config.yaml
hidden_size: 448
num_key_value_heads: 7
intermediate_size: 1792
norm: "rmsnorm"
norm_place: "pre"
rope_theta: 10000.0
rope_fraction: 1.0
bias: "none"
extras: ["local attention windows", "shifted keys", "exclusive self-attention", "value embeddings", "value residuals", "hashed n-gram embeddings", "a smear gate", "learned residual scales", "skips across layers", "capped logits"]
init_std_o: 0.0
init_std_up: 0.0305
beta1: 0.95
weight_decay: 0.076
schedule: "cos"
max_steps: 4421
Each number is 128 + 24 x the weight over its row's rms, rounded and kept within 0 to 255. Layers, rows and columns count from 0. Numbers have three digits each. The size before them is the row's rms in percent of the matrix's.

# v: layer 9 attention value, 448x448, rms 0.0958, rows 168-255, columns 352-383
# o: layer 9 attention output (transposed), 448x448, rms 0.0872, rows 168-255, columns 352-383
# q: layer 9 attention query, 448x448, rms 0.0841, rows 192-283, columns 352-383
# k: layer 9 attention key, 448x448, rms 0.0845, rows 192-283, columns 352-383
v168 111:136130102162151126112122118179171120110122102121105109147099136105149145113134138099100112131176
o168 092:110099155159105082137152137134105174112132113128132102124160124117125149110139094120135117108156
v169 104:164095112132105083141163123126145188120144156147149128099138146138120141128100131109130117082099
o169 093:082138169123107148158098145134144151089140104144133143130120173128122141151146123105133124104118
v170 100:138092118142132129151094131112163128125141117103123118139116113144103134110144104135115138089130
o170 085:089109147107130113089172170099106164135093169160142086132093173129133142155181168142154154099122
v171 097:113108102117140140143124122090094099138139136151116193144101166083155143129067098102138135143149
o171 091:161105130120101156143156115129145141157127107142137113164085139145089079132119124092137146169178
v172 098:138139092171150165142125152109125128120106137138100123106162105150149134107167123098122140098120
o172 088:108130130126135128136122131147142137144134093172115160154122142101132109115134134123122119142110
v173 088:132152161088115126099141164110136166137134101091121129107132120109126116150118142159150135120126
o173 086:131119129159177106116110124143168145125148149102118155130087104159095129148158119103111115152085
v174 104:092123085136100155095126126136109126138135135099138124148110140111129103119163105126085145121131
o174 094:154135132161139114104137191122101104103087111166180155102157142124101163112143124133147181076109
v175 097:135106117069143096118129153160105135117118170149148131187106144106136131115167112129157106171121
o175 089:131125144115123083090150114122161111124127131135127123150087157156114082145140098108129127145090
v176 101:103128120144150127148162145159121091135099122096120124097130121143138138109145156109083132112123
o176 088:120118092133110127102105134121087097126116128095091171142167159134150105112140114107138142155149
v177 108:125110173170141171089115129123108172110110145135128133109108114147118138132111111086106084088134
o177 096:098087128099117125101143132104141153122138170100115159103166136087145120155110127149110147085139
v178 098:180131161185122131147156148125100135108161135114144124130110112139132109136120145137099069163125
o178 092:155089129107122119122118105114158082072111119172125138118140144145149147139159136125165152117158
v179 098:158126154141115097135139144126095114130163168144112160128137151161135137141153133140112091120158
o179 097:107159069136151150084159091112112120113126114079141126104130133103123143149114115118109148105130
v180 102:155096133119117143102118087129111109160087173098166142104096152114132122134143148120170150146171
o180 096:130137144121147121124129124127070157090116116154130133160128136143139122135088137126143156096102
v181 099:171131177117125158140136128141097145130107121125112128139141120118119120125142125135146160114137
o181 090:071074109190153110121100127109130134156121152158100123093158111154126080112117110137140140122133
v182 096:157129117120134124109102166135083137123138125147124104121131152132125168143162111101134140177118
o182 090:101132133125120106105126124151167186146123130115093098136145102117127156137122108108126183081129
v183 098:135123124158128164135141141095099071155118144162115163154091122102117161105102147143155104117118
o183 090:136127157158132165107126155150138142150137088105120150099090124109130139163168163135151099123131
v184 107:102128120149108132088106131122078101103161113120088130142131113158141129152146097103109159117120
o184 093:110132138175091079132142099108128131145116113135163117139137116153131120132131115124123119127076
v185 095:119129151095156130116085127127140139141128108120145145128106162087102055102148091110177103134139
o185 092:146077121122128139126088094117086144121122125129093100133131144095119127129116083145151088116110
v186 105:148127151140126147148137198164107104119156149106154130181177142105140111137123110116157114125121
o186 097:137079161091129147122102111110112128082079162152169102121102146130128126133144132142120108115101
v187 100:155107122124139135154102086100168132118136113136104095114129129123151109164114104149129115122150
o187 095:124081105129134148110154112106118111136094120130105130122172137135122106152132141122112107137072
v188 095:160115125126135109151118151157140146133162109139109122069082120111062126127118155158137109121099
o188 092:108134102114141122126146098115135135149127135111085145136108098149141173169129086144128143143087
v189 101:167168123109151132113123156106148136128129122158171155119148100115121113075119115107121159151114
o189 091:120108143098150085094115133120108127124113138126127118092118122137119139107141130156141133103134
v190 106:138188153124109122153179104143125112108096157113106158171141126148127111140117125118114082113126
o190 093:152142108133120125126145131097139118129097112179129089140132163135136127128112126084150106112164
v191 103:131118088170122099154137065120100103146126117108147141128133158152070133166080139139135161163119
o191 096:138141124129133119110083116131134118121141106089121162142109129119172113104142120105105131136168
q192 078:084143144124116106148145140109144096075155152091151119105162106132175146186093100155139116098163
k192 077:150133139130084107140150128188135143068125133140104133114106113111145161119127128140146116135155
q193 080:114145112167142102117105142097085139137127139126119090133124135092113163125121171161146101140128
k193 073:141095125113116170141096098145158153114118098135162120161146104153137105136138090110139158123137
q194 077:128115097145149085134106082146106101133125108132101134145146085110169108158129127120122135147114
k194 073:099117105163112097133129148112100150161137125169095166170136135167127093154099120135150117130161
q195 084:099112099134131140116125168114106191147133099127100105152126123134169128130132164124130127124132
k195 076:122133096116157116093122123142136108099161136125138153088145144147103131109142101177137100109169
q196 083:145117108123151155139106100133100143135113124117123187159113093125180137160136131123155161120164
k196 077:120146085172165122164155146164095101126154122139108123145090145145159138132108142076076141114123
q197 088:136134118122159102149129116126137132110152152117084163153131112089154153131121135090170161088129
k197 074:138104149150121112093111144101152140129137106153134126129126117100168094114149087138137188113117
q198 087:134149160167129192140130107096122144125151127134087088137123169149099123116159113147141121137146
k198 076:121130103142156152153152108130102150128152096116154145147199151107112154106145181144110094145122
q199 079:111112133144186119121098158109065137142129104119162145109112084128143120116124134156171152087133
k199 077:112118137140150101129155132132124128101091132130075158163134131107132115088149146130130137095112
q200 089:183111130160115140080107120142172133139135149090138119100121120152127074117163120111126142107141
k200 077:130088110148136160119145141140169126140149146106149143117130113113137096121124160141106115158110
q201 088:098143099124109104163126175197152102120137118114108128125136095119159153091127133136121162162132
k201 080:132145157089146134142119177181099113154069102167106120147130116096107143093119090133153153174124
q202 080:124144131166109117129144105101121128124082112105122130140105131126128082105121107111148109147131
k202 079:088111157112110141143175131135150124139139133127137105103155062124131150087121148190129140117125
q203 090:143136118118122127114091134109128105137133150104139103134123126089130147162142146166150109086149
k203 084:167086121152108155171099156156163103126153120121091150125127127112138100141120102128135112132154
q204 088:131192127126108112172152133157134143142153098118103075159116109109102140130111120123138098109109
k204 078:145136132114114090148143117110093114129169103095192130138138108087144116176082103103128086081075
q205 087:120132135127168117125105099097113114103145093112134141144128110101080159092118142102125086100146
k205 077:153126140153163165121124093154146102120149156118110135131172111128151127099132147122133162129127
q206 086:168134142104153136109142124096173105130088090108113115141149155127119101084100167122122140133143
k206 079:165195135116125097103118115143136124116161103112147125116187131115133112114100098099129111130162
q207 085:141143136163147110126170183144115144134140117132136119109130117149117156152125113118124150111111
k207 076:110125183126098110136135155163116077112089197102109107096135141122160087129147150137155126095117
q208 105:176107135149113157101116133128128166110165132100184147121157176092134081130138139124115128132141
k208 092:139118115156131118146144170111119104122152133141120148114145103133136118120182132112124168126177
q209 104:102136144096167090177148129174120118142101139195109119170130105114146163147129092113124176108112
k209 093:177121139131139118100124084137061098144160140093132143103137061114121087169117146073163118133123
q210 112:128128140154095116168155132153138102100119146127130089127141097138114124143122083126158121104126
k210 096:140099129151115143116091104071127102129153130111166169099085114087112119131144129105137092099133
q211 080:142154128149131145091136092132163091106136099139130124084141151108125107118122146162126094123135
k211 096:133115139139154112132135123147135115125123092114088099138110117137157124097107138106126152126162
q212 093:109136123155158135124102112099102133139166104092112129109133109177146130160158155083131121140126
k212 092:153116147111131132129135095100136144145154101113130155183104135149152139142164090149122115119112
q213 085:159146118150108146155142159147120142125074146132120140137144129130106120132129153118137125165092
k213 088:123111137160129134123134114148089084159162122155103164137110108145136127157140179100167082149130
q214 115:149109127127132120143127103143111091103152109114128133130110163128090094139128115098071141142152
k214 104:126146178140100127129111114117132141142175123141168094130155142133111100149112126133145113132113
q215 093:134136160176094082170130099154138133164147140146099121097142106094125135125079100163127163140155
k215 118:133123144145143139106139088119103181144157108074163107166126097119078110182134135128134093127116
q216 095:201085148151129164127138134147134148104138167123153118122117150128069173125117117144142151104125
k216 114:142152146182111133078122113143132088126157161116139088121109138135113101160142128131140125110120
q217 108:122094168108155132171153131157123122145151103161078144122113104115138173118102075109129148112126
k217 098:164125150094108132138115120140105147096100124108129087132127100122115106134152116145139088142134
q218 098:152139130105092111163101128145172141150148167171122150147177147106103175108129110158110140120118
k218 112:155119103137097116168115156136151170130148117171121125130138129137113114144093132167127151151112
q219 098:134091131101146116098108125109151139124120094109129119096144163178136096125136093149121130174105
k219 102:160113130081135088134126113137114118165161111194121145160155142145118149101116084141083143123142
q220 092:156111140141097180130155129119123144112123139090149131137119153121162091150169165153115129134135
k220 091:143144072176108147077158114161109133127149166111139120152121115120163134096133135151147109098137
q221 102:122153104086115085139144132147106092130084130146103160116133106130105121134164143110151155122122
k221 093:089115085092156120151148173129131113134083137167079141160148102114145134143131103092145111110077
q222 088:136131131168140114135127141098111105144104161102134093106140168147094144155167106146131155101148
k222 085:188139142113120138122131153104104147134135134120115110125158128153119099157128107117134125136144
q223 095:096116129121119129083120152150132151095104100142141131137129118187138122148157131137133079129113
k223 092:113123141110089101167128132147148087092145130147140128139121139128122131110134133123096097145129
q224 098:092143128088118128160130084165191154100085138124125137126155142144219144081118115124107143139133
k224 088:124117118132121142110144157152110155126106125121127100105172103136152142147119133142126141129118
q225 094:113143144136124108187160126131152150135137124112117131130108098176152154126109113140101101106099
k225 112:153108091129118096138147142115134132117123107131087200140134122150112173120144157183101136118105
q226 094:127098148111116125121137103155107137138101129148118124118114154145093104157167080094152141116121
k226 093:100108153147119123096110135123135176138135144160132108124141111131144091148151095143135129097184
q227 102:106121131159145139145097105132112149178154173129083170131091103129121115095113132141117186119130
k227 102:166126122137161102105137067131106163140142116153113144194153154103134130106108134161128156133133
q228 098:157139115162109149148124155164132108141147136178137107116136095116135164134107175123133157129122
k228 094:127158110122152156151135117141131078118094106126153067138121106161147128177103159176202143184104
q229 099:097147143105113096166101132164146139133095146106044161145119123131152128129109124129096124156122
k229 094:116122145094127061137141110139156142086114139110132124153140156119130114151103137112134136183105
q230 100:187136178125147102131099126104119140150114107123084142128088111109102118158092067090117163143149
k230 091:163146122118169108106119128097128142130162119079138104152134111115129109140148107096139112108117
q231 107:117156133105123109140159145103147115139104145170140136091129141133165104154128109177149124155126
k231 108:108148105143120113137161091123154105140104143185128149100137127120155141146109117115153137142120
q232 098:126160104133130117097109122121130120137152112128131120131103140110160177121098116086139185101097
k232 087:139114159125159116136132094116135142134090158172088117127144142125161126103128121109113145100136
q233 105:122154110118126132146136134145158142085068113163101111115129102144153126114173126155088135133117
k233 106:097130156131137130105157148110172091116113118126184151135140084121126111126104141127155152121148
q234 096:162139126167126121092111134125134154149143158163105115104137179121150144117163119105135134092119
k234 097:157128107117111149129149123151077136147170115120147161118124121127114167143140140135108138106097
q235 095:137135070109145132127069164145137152124082142095141136152134155114137152105114139121126139099124
k235 093:093136136144168119103120136116140129168129163110152121159135118123116115089154138113139145143135
q236 085:121113124145122108114124158108122117123110106162129122122086105139104116154125121117121124136118
k236 084:143116130150160113165120090121157069126076110107102115154106124148154107089094110146129111090166
q237 102:147162150149118097109121098106091151130165121063104134126138144177084097111137109112130103134145
k237 102:125130146113153094139118136102123159091197117092133156088129094134094152109186118157120103110147
q238 109:121161114162148133114137094139106127138179126127163121150154119116074094140132130119098098100145
k238 101:161093141127132124122126123119169142125171138115108117108100136148084127109153121130136101106178
q239 088:128091127187142125146165127177144124141130161152162104129152140150094101166146112133114139109123
k239 083:137128082167142097116076133159114144161113119121165116119115115130140156085092137193130165112173
q240 104:128118099147138097155149149174120130113131133093169113110173128100119136139116125131118146157155
k240 105:117129137132094147118107144090158119110148141066126128117099146140126125115139194138152131118134
q241 107:122111119149136138101114091153119143107137130100129163146105113160138152123132099063138114153135
k241 091:120134112113132101125108125149153172123099094144160092131159122140141141092099126136129152143113
q242 094:074081079124116113137199143177112186093112101112144128119137098133163121157130130164115142142145
k242 095:128139154111086123132119137096137129138110160158173117141142081103131139178151123123133105111145
q243 097:139106140142171177111134115107133148154149077116186118080145108108110090141127138180109115128178
k243 096:126149137128113134133095127113137130116139101115153138093163121111141103081142144178115102183101
q244 103:105113107145140099142127174125109109151105156122131125136094108116140165154128134112185129076137
k244 085:117089120166126105112145166086147171119084148110124125117089122109151130131107110155122121089128
q245 085:163119147142126158100120143121101161118135097145145100108133141123128120115164121152197106142130
k245 093:136130147098150124118129131143139124119107145137143147136121106159110126132096110145138148129088
q246 103:129104095148145103177139159161149115117116111100092129137105105106155132115146132101113178121060
k246 122:129102101111137089162158108131141135124133126113087121132146143135113124131121124146115162116120
q247 094:141174124103114164128116149107089089135142128149096110145098090097139160143150114115125129116110
k247 096:131130148091170100138191131152127112166156121149123116122122102142127122081143092142079170105128
q248 108:138113133109163129120100139128110160127178084162135176164116116108112174162078117110138137120123
k248 095:122117174139098153105151092127088130131096164117097080120132126127103122124141161125124082129097
q249 101:124114112128171085135103107157161113127069128150092142177141117159160142115158102087161127127067
k249 098:126115141133100093141162104157141114141136106127099111179078128123131138108102142152161166162108
q250 095:142146107110123131072186162173177129140163099124159120138187125158130114154163126127134101103118
k250 088:124155138093160118140200124161113126122096144139151132114177110131114111163105142146115098091081
q251 103:197131155155143117131128135116115175097148111122159165134137139145138100123104114137160127138159
k251 108:111102146126133139109086111160122157107165159120161126127145105131114113139148079133152123140123
q252 094:115126150084111141138128143121104102104111154093130121132130107143139134117095138142139143143142
k252 098:108123095094148113118101091126136071101131162093124140130112132167134120178115139123099139133126
q253 101:104128088144167137127134119112120109109151074152154146104102147132147157119122133110141138117120
k253 099:123152128132149089107135146162171160098104043123158088135129146181111128113115159106138166096101
q254 101:091149070087080143161111179103158121125056109162154135081164131137143121084110099157135136109134
k254 099:073138109099089119115150144143120096142113150186138145096153115146135137133102146121107121128109
q255 091:098135135134170122130116095120149122144140129174165134099132077162148087120142135143127146131148
k255 084:128131144106120124160147113116157117118111134120123149098104114129108117104143104153144146127132
v192 094:056111123128125125116196115154164182109127110130126145162107122112096085119158109114121139132175
o192 088:158130099126136143133113133168130155145140107136149128156137121118159105109089121136092147152096
v193 109:131067118085131152073141155127151103088135128149122129113113147134109145144163123140101167122129
o193 096:153156151149136142083125166111134151156115100144150123107166135080120158131153132137117105131168
v194 097:120074068123119116083098141134120089097140104135157127131128108133130124121124116138140157167135
o194 087:139150106133146122132145120210167132108107161128138132095136132129117160189117142122142089133144
v195 104:116120109089104167142137144106143145093152104098135101107078161141121132169144164120136083155074
o195 091:132143148120133132105126130137146132133101116141145123110146137147119165134094124167121133113099
v196 109:118164135102133139197113128116137134146115094146136125108161175143118157152138102152099166113138
o196 090:172109138105077105130121123179112144135129162110079127138110148159119146152134122133123128068130
v197 103:096145092129108130115082146100140139129143137106119154165154153108141149181139166124108183152111
o197 087:183158112119139128120092110131116125117159177117148148115177111150117112103118153119115142113147
v198 100:113122147187101116125098136124160151100135086139100104125102143120122137109090164087111161084163
o198 089:158153127149139109103110129130121114115144131153139103154160123105104145084149090127147109181101
v199 099:081132096164087139087114101135129131114128170148135133112106156146120101123120129153101141151122
o199 083:115166146103113146149105120110111124119084168165104119140170135142132097144158135159152128137117
v200 107:116120143110120156141133117131140113196161115146142150094129141119120124114139080120149091131083
o200 085:105112120130132080149142146166119112132179110112129126211123104183125119136142144088122116127108
v201 105:173159114068118166143128156112108141144133156125110171146122155100135187104117120097173164118140
o201 088:108092137138144144097150132085077172077114143101130151145105094142112126149103115125107174139139
v202 099:110107136158159091104139121129129098107141124143129125130116126149143181119123134141128157134188
o202 091:128146118118144073096137139128075143157116108094138102128095164156098146157138142128116139103146
v203 099:078111114115149120120135157139088119127118127122103167140139169116120152127115109131172141131098
o203 082:118110126171141093110166136145162094121075118122121118179117131185146136170110146175130159137083
v204 105:134080117125138142122157094172087110160169100157124138127114114142109107152146100125136102140171
o204 095:151096128152094121087137137101144117151101159096111149074148147165150079120139130163116094139121
v205 103:158118161093097152115158151097121151176155095110144152083139132111163134142086100118110108141114
o205 091:140150129128095145109140127140121103088122156143125126139099121116139145171157129096178123108088
v206 102:119132113134119114110095186115145185086125110110149071146126153126177144099112154151149123129139
o206 082:058113121118122152145074109151143123145098107135127116131143120137156113100095108140130139148141
v207 095:144138087102139151105121168117108207095125145126103148120148105101085151128109097180137169166113
o207 081:142150123175125140167157109112133086141112199173117100133125122093132127095114120143143137153156
v208 104:106118105171133097136180121140097086105133173142128123136145047143127134123119147162113107129077
o208 085:136163149123125138131187145143161117151103061115146136111109108144143147117134139169135134141141
v209 100:066135101150115155097094117106124127120168140122154166117081161108128142170135124104160134119112
o209 090:168110131118123108137115117110155102115134130123143107137161132136119128107091135154115117155094
v210 096:107127130143118170111105125094107092125123111111073163167117122128099124120126135086129078146133
o210 084:132149134091150140113165106159165164136083091090185163172121107132123115135154126136179154106104
v211 102:108153131140113111153118161109116138098072161148128146113111147155151117135137135119139121174137
o211 088:053183114125138100135139150134173108132135111129116133127097116105176122093138167120148181133091
v212 099:111131189136119093142147135139133135130138117153106155121170103105146126156143122181170129094136
o212 081:122169125127124142132141109133149124168119068099121086139106086179125134120176119098138149145105
v213 111:135147143148123129121126137140091108103138142138134139080093154123166104127118157193121116119167
o213 091:097156122163091105132146142112119144074099121086128124091121162128141099131150142140125125150142
v214 110:132136138119134112136119115139097164134148121136124092163084114149138149090090125143100142111138
o214 092:169084077153138117133149128148131124133103154084128110177102123145165159105119147098140131124115
v215 113:104131117166121142106127136130156129097130163156158117139126151115130139156147165182135120135185
o215 096:115118122146139105141145175133118096133129133123119136131158114158136099104116140155117135146152
v216 095:129170143130121127086096178124163173067163151117153140115091137144144097146130111079152138160146
o216 086:137134109110143133125097105090121095141133138134086164142131140110133155100124097138115158102158
v217 101:088154135127081133144093153130139132132126136140138122126154126110147094160126105172163168113134
o217 083:133123116131153165116108141126114153111150139109118124136143131087134147142087146102109108122114
v218 109:101110131168117135119091138127130151136146115117108126134086083131096121098148150115129142152084
o218 093:121147096083142117121117103174129109103178153126151121130158121125096103120099115141101115160129
v219 094:096119090111120097132097171181183139109129123098138138105130153131147102140176114151147179176121
o219 089:147138144154150079111121109099128158122098118119184092108089131171163135124125122171093155100121
v220 108:126117118130138102116148113157139170152095147108120159125101137129129116119126160119173091147091
o220 092:082134107142105088108100128124119114147109120067137118096076171151138157160131123145136134080157
v221 093:115158152135118100147171144150147203143100132169077140099097114103094133154138137090107110138137
o221 090:116125129132126160111133113112125109099140161105100151129145096107139131133141108127149121087140
v222 111:118122147129144089135142112154114125137124162138123144101126105150123116114115123132102132107123
o222 095:153152153145131112138123122118088124137194101133129134167120126141109095149121138122107148167135
v223 101:172121106110121171110122139139102152150125123140085156110150133108154140144101121144144139112097
o223 091:114097154115138134127152118158117184114129108111116127198079097141159161159105109144123076121136
v224 106:146133173159134128140125089111111113133111129131132122136139134124173129109129114137118136111149
o224 087:115109084122089089123143175135138108113123133128131185122102166120210144130148155116157118112096
v225 094:117145146155129102144162089147139130126114158120120113150147120120109109114133085115050121109118
o225 087:122104144164103144140131157157176136113180104133148107138127133126098117128113131156133099119162
v226 097:104144114120112141117120130154125069111087133137144128131134134135118150176130127125096139103101
o226 090:160119139110122109093108144112115126124103165136124148149137132135131154095105166115152113125117
v227 096:169129142155153135167112164135124152161127121144140160178098156145119137136140118162132110140144
o227 079:112136098114156106130141098122156110122147136159093115110100127141135156149100103112142136122145
v228 108:128143151073114135128127123112092130129150115133118158166174153120091165123138146088112151139161
o228 095:152127122121155145092094113149122162114132147173141130134124104123117106143144135135102140101127
v229 102:173144123111098124095155136154113131112105090126083114135155111118129150120087128158136097096130
o229 086:110097150143141114120096143123110108139150134152167148120115119124114117137158078100130129130137
v230 096:162097122143164135146156103158108133084153138102117123136137133117141090107105122138114138125089
o230 084:105157119135063085112170129148139128165127094111124137142116113156172066102111112149156144130155
v231 106:136134146128138139158130173129140137134122121118130127148143082153132101164103105146140134115111
o231 095:078156145111113109125090136165098139095130112153105119100096172149094147120130097097143099140137
v232 093:126154125114135135130124094146154132129156113144164081137148103114165122136154126180162120124152
o232 087:118085098170122139120124168081115128130114120101159114129129105158124111116130116100145142170115
v233 107:150127128139110101073128155125134176099131117145133136109153142107140160142156167112116102178115
o233 093:107151101151113118139109102151139133134143168105148118129110099137120119092117124134125105150159
v234 101:132144156116098123114132113103127123118107130139102138137110131130104123140112146150157186130166
o234 083:094099136094131134190110107146112120126144138129172152146128113133180149105113112133118131115155
v235 104:125102172148143162112126145116145139121133103138130161104151145130095167136135153126098149160137
o235 088:102102100108111105116078104119096192129131094159096158154112093138121159109132095113122118109117
v236 106:126141150091135111154127132152132114163160173085119109149116084130116141119167151075091112077117
o236 090:174118112106088116090143141115152163133136094111075152123140167157078163104091131111130125126154
v237 097:135134140123127137103119123152093136117162104101131162147153110107118163117125155170120173138140
o237 085:145145110103107138166134122119139158149155157102085132126145117121097116138137113148146093087132
v238 107:107149156064095158174136140106116119126110110151147125081151133141168139122086139173148166128121
o238 092:159089101091082177118133165091137119082093166138134112183160136137149144141153119164129116125148
v239 094:120147144167092074083137108107111112160154090095112134160098117132107117166153118098099158148142
o239 088:147129173104151109144174110124128109151141113112163111145100138132110136101167181138158111097130
v240 100:100126065103168127166129112115129137103091108134133130122137105136147095147122113132127126136091
o240 091:085172122127110163143138156120171156158121113130114120137104090081112106143135125135101168116148
v241 097:119146108113102097127141134127103109086127131136110151130128124138120150129128137115118081109122
o241 084:139116172099159145155148147130125145134122136127128138115133130119144179160131105164110148133110
v242 092:120115126098107143100118109113163109094095113150101123121142141121143136150188124137111095165140
o242 087:140111103149123107113110110168094113128136144162160165092110135166138134117105068102097118171114
v243 105:092134146139111100117150136124136069121132119143148112137110150108112117112133158142169124173110
o243 087:097114133128147125126129124135138142141115116147179151099138132190138096148135175116129160137109
v244 100:118144126132123118119104124095169146143148150162111137121086115120143097147118132123136158130133
o244 090:130115109133115132150190118112138139089116135117144121153157118139111109167184135098083147118095
v245 108:122112129091109138137143144143075135101083137116098116139154116104120157142139120130148146099126
o245 095:081088110141128126131145181103185108148082085160085128087129115107146159100156091127138117149127
v246 095:136094140150143098112178131140158129120126155167092166144101153130126113116192128085121137144183
o246 085:152163120141125141120124117140121162140174110148127142146142130135125168172125175141136131122155
v247 100:117135108114121158124122160115133135068112142098139130104127137183106118181089157136074146133147
o247 088:129115108123110108149116138114110110159102130104142091128151169141166083107140149096114126108101
v248 124:099140158128139153124106141087126136113119107129167084166163122131149131139118099133122135107145
o248 096:120068111122102124153079109129174131149131139125141174129075121082113200117082112091161115093134
v249 099:139115123117123102133113157110155144143145188148156091109202141156123168132137146126111134132114
o249 084:114138174123122121179089144145108109139129096145098107154130134145120098110088150111126135181124
v250 102:143103120129158086126140145121127087157136109116118117139092145130102121131134119076098160137150
o250 092:124095152168127135184114094089130123139165133130156149122088128117146132105128151133121159115161
v251 097:180079140151154131141137083157108107097104090106139087128091082161144096124163102105149098127148
o251 089:149089089150139128155132127140178186133151100107111154132118143170143107166114132132114095149097
v252 108:123116117106142138142144162105126157149099129114120112138148145121153193141107125111153125098131
o252 088:139082181089151096143167091171085103136109163154136105088112129142084107100124141087147135108122
v253 095:130147143116115142160135131121109133113121158132093138099098141151149117142169104142129110139138
o253 087:092111133095143091124125167140121146139111122120138132121129135152173105082145090090158111144106
v254 100:095151109098124115122148144102133126127136167102134116131177150111127113133121144151111137082122
o254 086:138080158141108102138122121126129119128127115163156129145133119173098148139108181149142116112153
v255 104:070093174136187108122124154156160138150147164087176130071132122120119107102143117138136113110126
o255 088:141113142136113110094125154131102158134131107131184143145117146134097133112120105123122109129112
q256 090:146100093082143101146152132172105129167135138135155135155168072152114128114114147164151109092147
k256 096:144112106101073111144103122095099123122138115079138131131111112143125151126098135135119149140145
q257 098:143132166095164112133151137131140144146131099085164122123128146113115171116122116118154128135107
k257 086:167097106126111149191140091136111093120121113150074140114138106112116115179173143160135083143142
q258 093:146120094163120181112118140101113097103120129153112132106177090129142133097171130102058098122114
k258 087:155148131145107119112114149082132174120143132120117140118145136161113140124156098097136156121113
q259 085:141138061140127153119129099167110106089109121125128087103130100117156145094122142107137081094107
k259 093:139144079146151087127140118145092152133132125125134175126103105143156146130117152192149114127148
q260 085:165088103135147139147125110125138152147136149133144088111120081128142111118109123131156130115147
k260 086:178123123170170100162104111113140126151070101139120097130124160117157137148120129175134104091095
q261 089:166161159132157104143151127129134141150124118124181112119109185135107111125094109081143181115144
k261 091:109124122137118124133127086151112139111180125159115090145125115158148150131174122108092135095119
q262 086:104130133135117138165121157135142160092106122094160156131121110130125119162077081111166135148143
k262 082:159140113167169131156112121130110113123135110121106098121134101108140100173103111148136115119113
q263 085:121153153130138157138170117158135125090108107128107156142117109108104095120103155097080174129148
k263 089:113110095122109175131128130109152105141166116157123135137114128129111084101147144104113135149117
q264 084:154126080092123108088150115122099105115120114123111152128148141118072135120097125117101144171099
k264 088:121116133115112122144135133101157151131132143130105124134131144106112109124161107140159128135095
q265 089:114160111130148125127132117127130113085071146106124131129138119133146159114140076159113086153180
k265 089:150107142137134106151134122115127124134110144153132136127132136109120120167107109103162138137130
q266 089:091127150142131112161161105144122123114135105153098100156117119132171137138147154114117083159142
k266 087:141139141133111110143094130124091126092140146176103135176177109155105132171176104116104091137118
q267 083:092147115147108169131146091145131111109089146113100113122137143091138156142149129092115149067118
k267 092:120121149175137093147161095169159127160095113175130133112161123127109141109122117086132133113094
q268 092:131135132103122157125133163133140172118113105089123136129149162159115124113140095092153116109144
k268 091:105156104111116126157127147145109081153127130134125122143133114066121137092143111156118076136130
q269 093:124114106094089133142144146085124114152144133154138081123104139150132150179123087080141113128115
k269 092:165099096133097113177114153109122132105140143138139203079119124140143175150119117120078142158120
q270 093:139144140104180110133114099161096100170130154126161127143131133132132132161095129114087121145143
k270 090:098081109093131159128127149132113138140141139140126142141140125114148142153119162171119115129138
q271 093:125099159105120104129194120123133129123157092129107077112145123095134124162094173099127179090165
k271 094:115156147111130123092144094107157118145136137109111088127133104113117147108118109169100147124157
q272 101:124137143114154128131162087119160108138127095156112095104165157120116132195091118077135142170144
k272 096:125108133157112160134099092125141124117147105128138132123120137140153168131105109074111152087126
q273 092:140122162118099112162102145116147103143115145124150159099117106127102149124133121102168151113135
k273 093:123116090123128113157128098127128131153150136127137109105050122089096095154139128095112168166116
q274 085:103120106118124110126129139147128136142161138125140122126118138134174174134092099145140134133128
k274 088:141155136127144112176130151128109135139128143110110127137124145133087134084120133157118096160123
q275 093:103119116123148091147109077139135152135080142101115123131127145115141114113186140113075112127124
k275 096:133155123157108049111136110144149119138116122076184110113106120097175140133122130130122106087106
q276 098:125132112099143136111115168123171115126111132119145075141115123134144129115122070111086141126123
k276 087:105130167096138099124155108120107111136125136105125129144160112051164160148100157123143138120108
q277 095:125140145094117120113117144099119120086116137118131168129149125160130126143154110112102116105116
k277 100:114095100104128084116165154083170139113166116125135152094151116162134115075102145124107159106166
q278 090:104133142159106073141132130114100113132130150134132141123143148125105145132086104134138076094113
k278 095:187135139134134073150156117108153145137115134138147099124122131138129115141131140098105130124118
q279 102:080119184134157107133129119160095125155145090141147113139146116102158135163084135110117132100151
k279 103:127139126111139146172167120112146098158137155149163122104149160143150129172128089111130099140081
q280 097:089115119153099115133118131142078120077141197114175126111089154172130096140120153136116124148115
k280 102:087131112132158095134137170175105120084146163129124097144161144143120096088141102133126134110120
q281 103:198125071087109133140114138160176120142126111154131122104151143147105132127123102155109144121139
k281 099:138123091111091123104122123169137144156119095145143140134131141146094150135119105119102133156152
q282 105:135118106136124105146103103152113131120091126108133173135104110147134161127136070117146088155136
k282 095:154082120120143102120123068113148110116160078093191166146127145135154200132120144150146111161160
q283 102:141097151113122131198134122133115098120102130143084156142133122108149143149123163150104140185132
k283 103:138086142114134078176116102097137120086127106147113120137120110128157118135130130130115160137106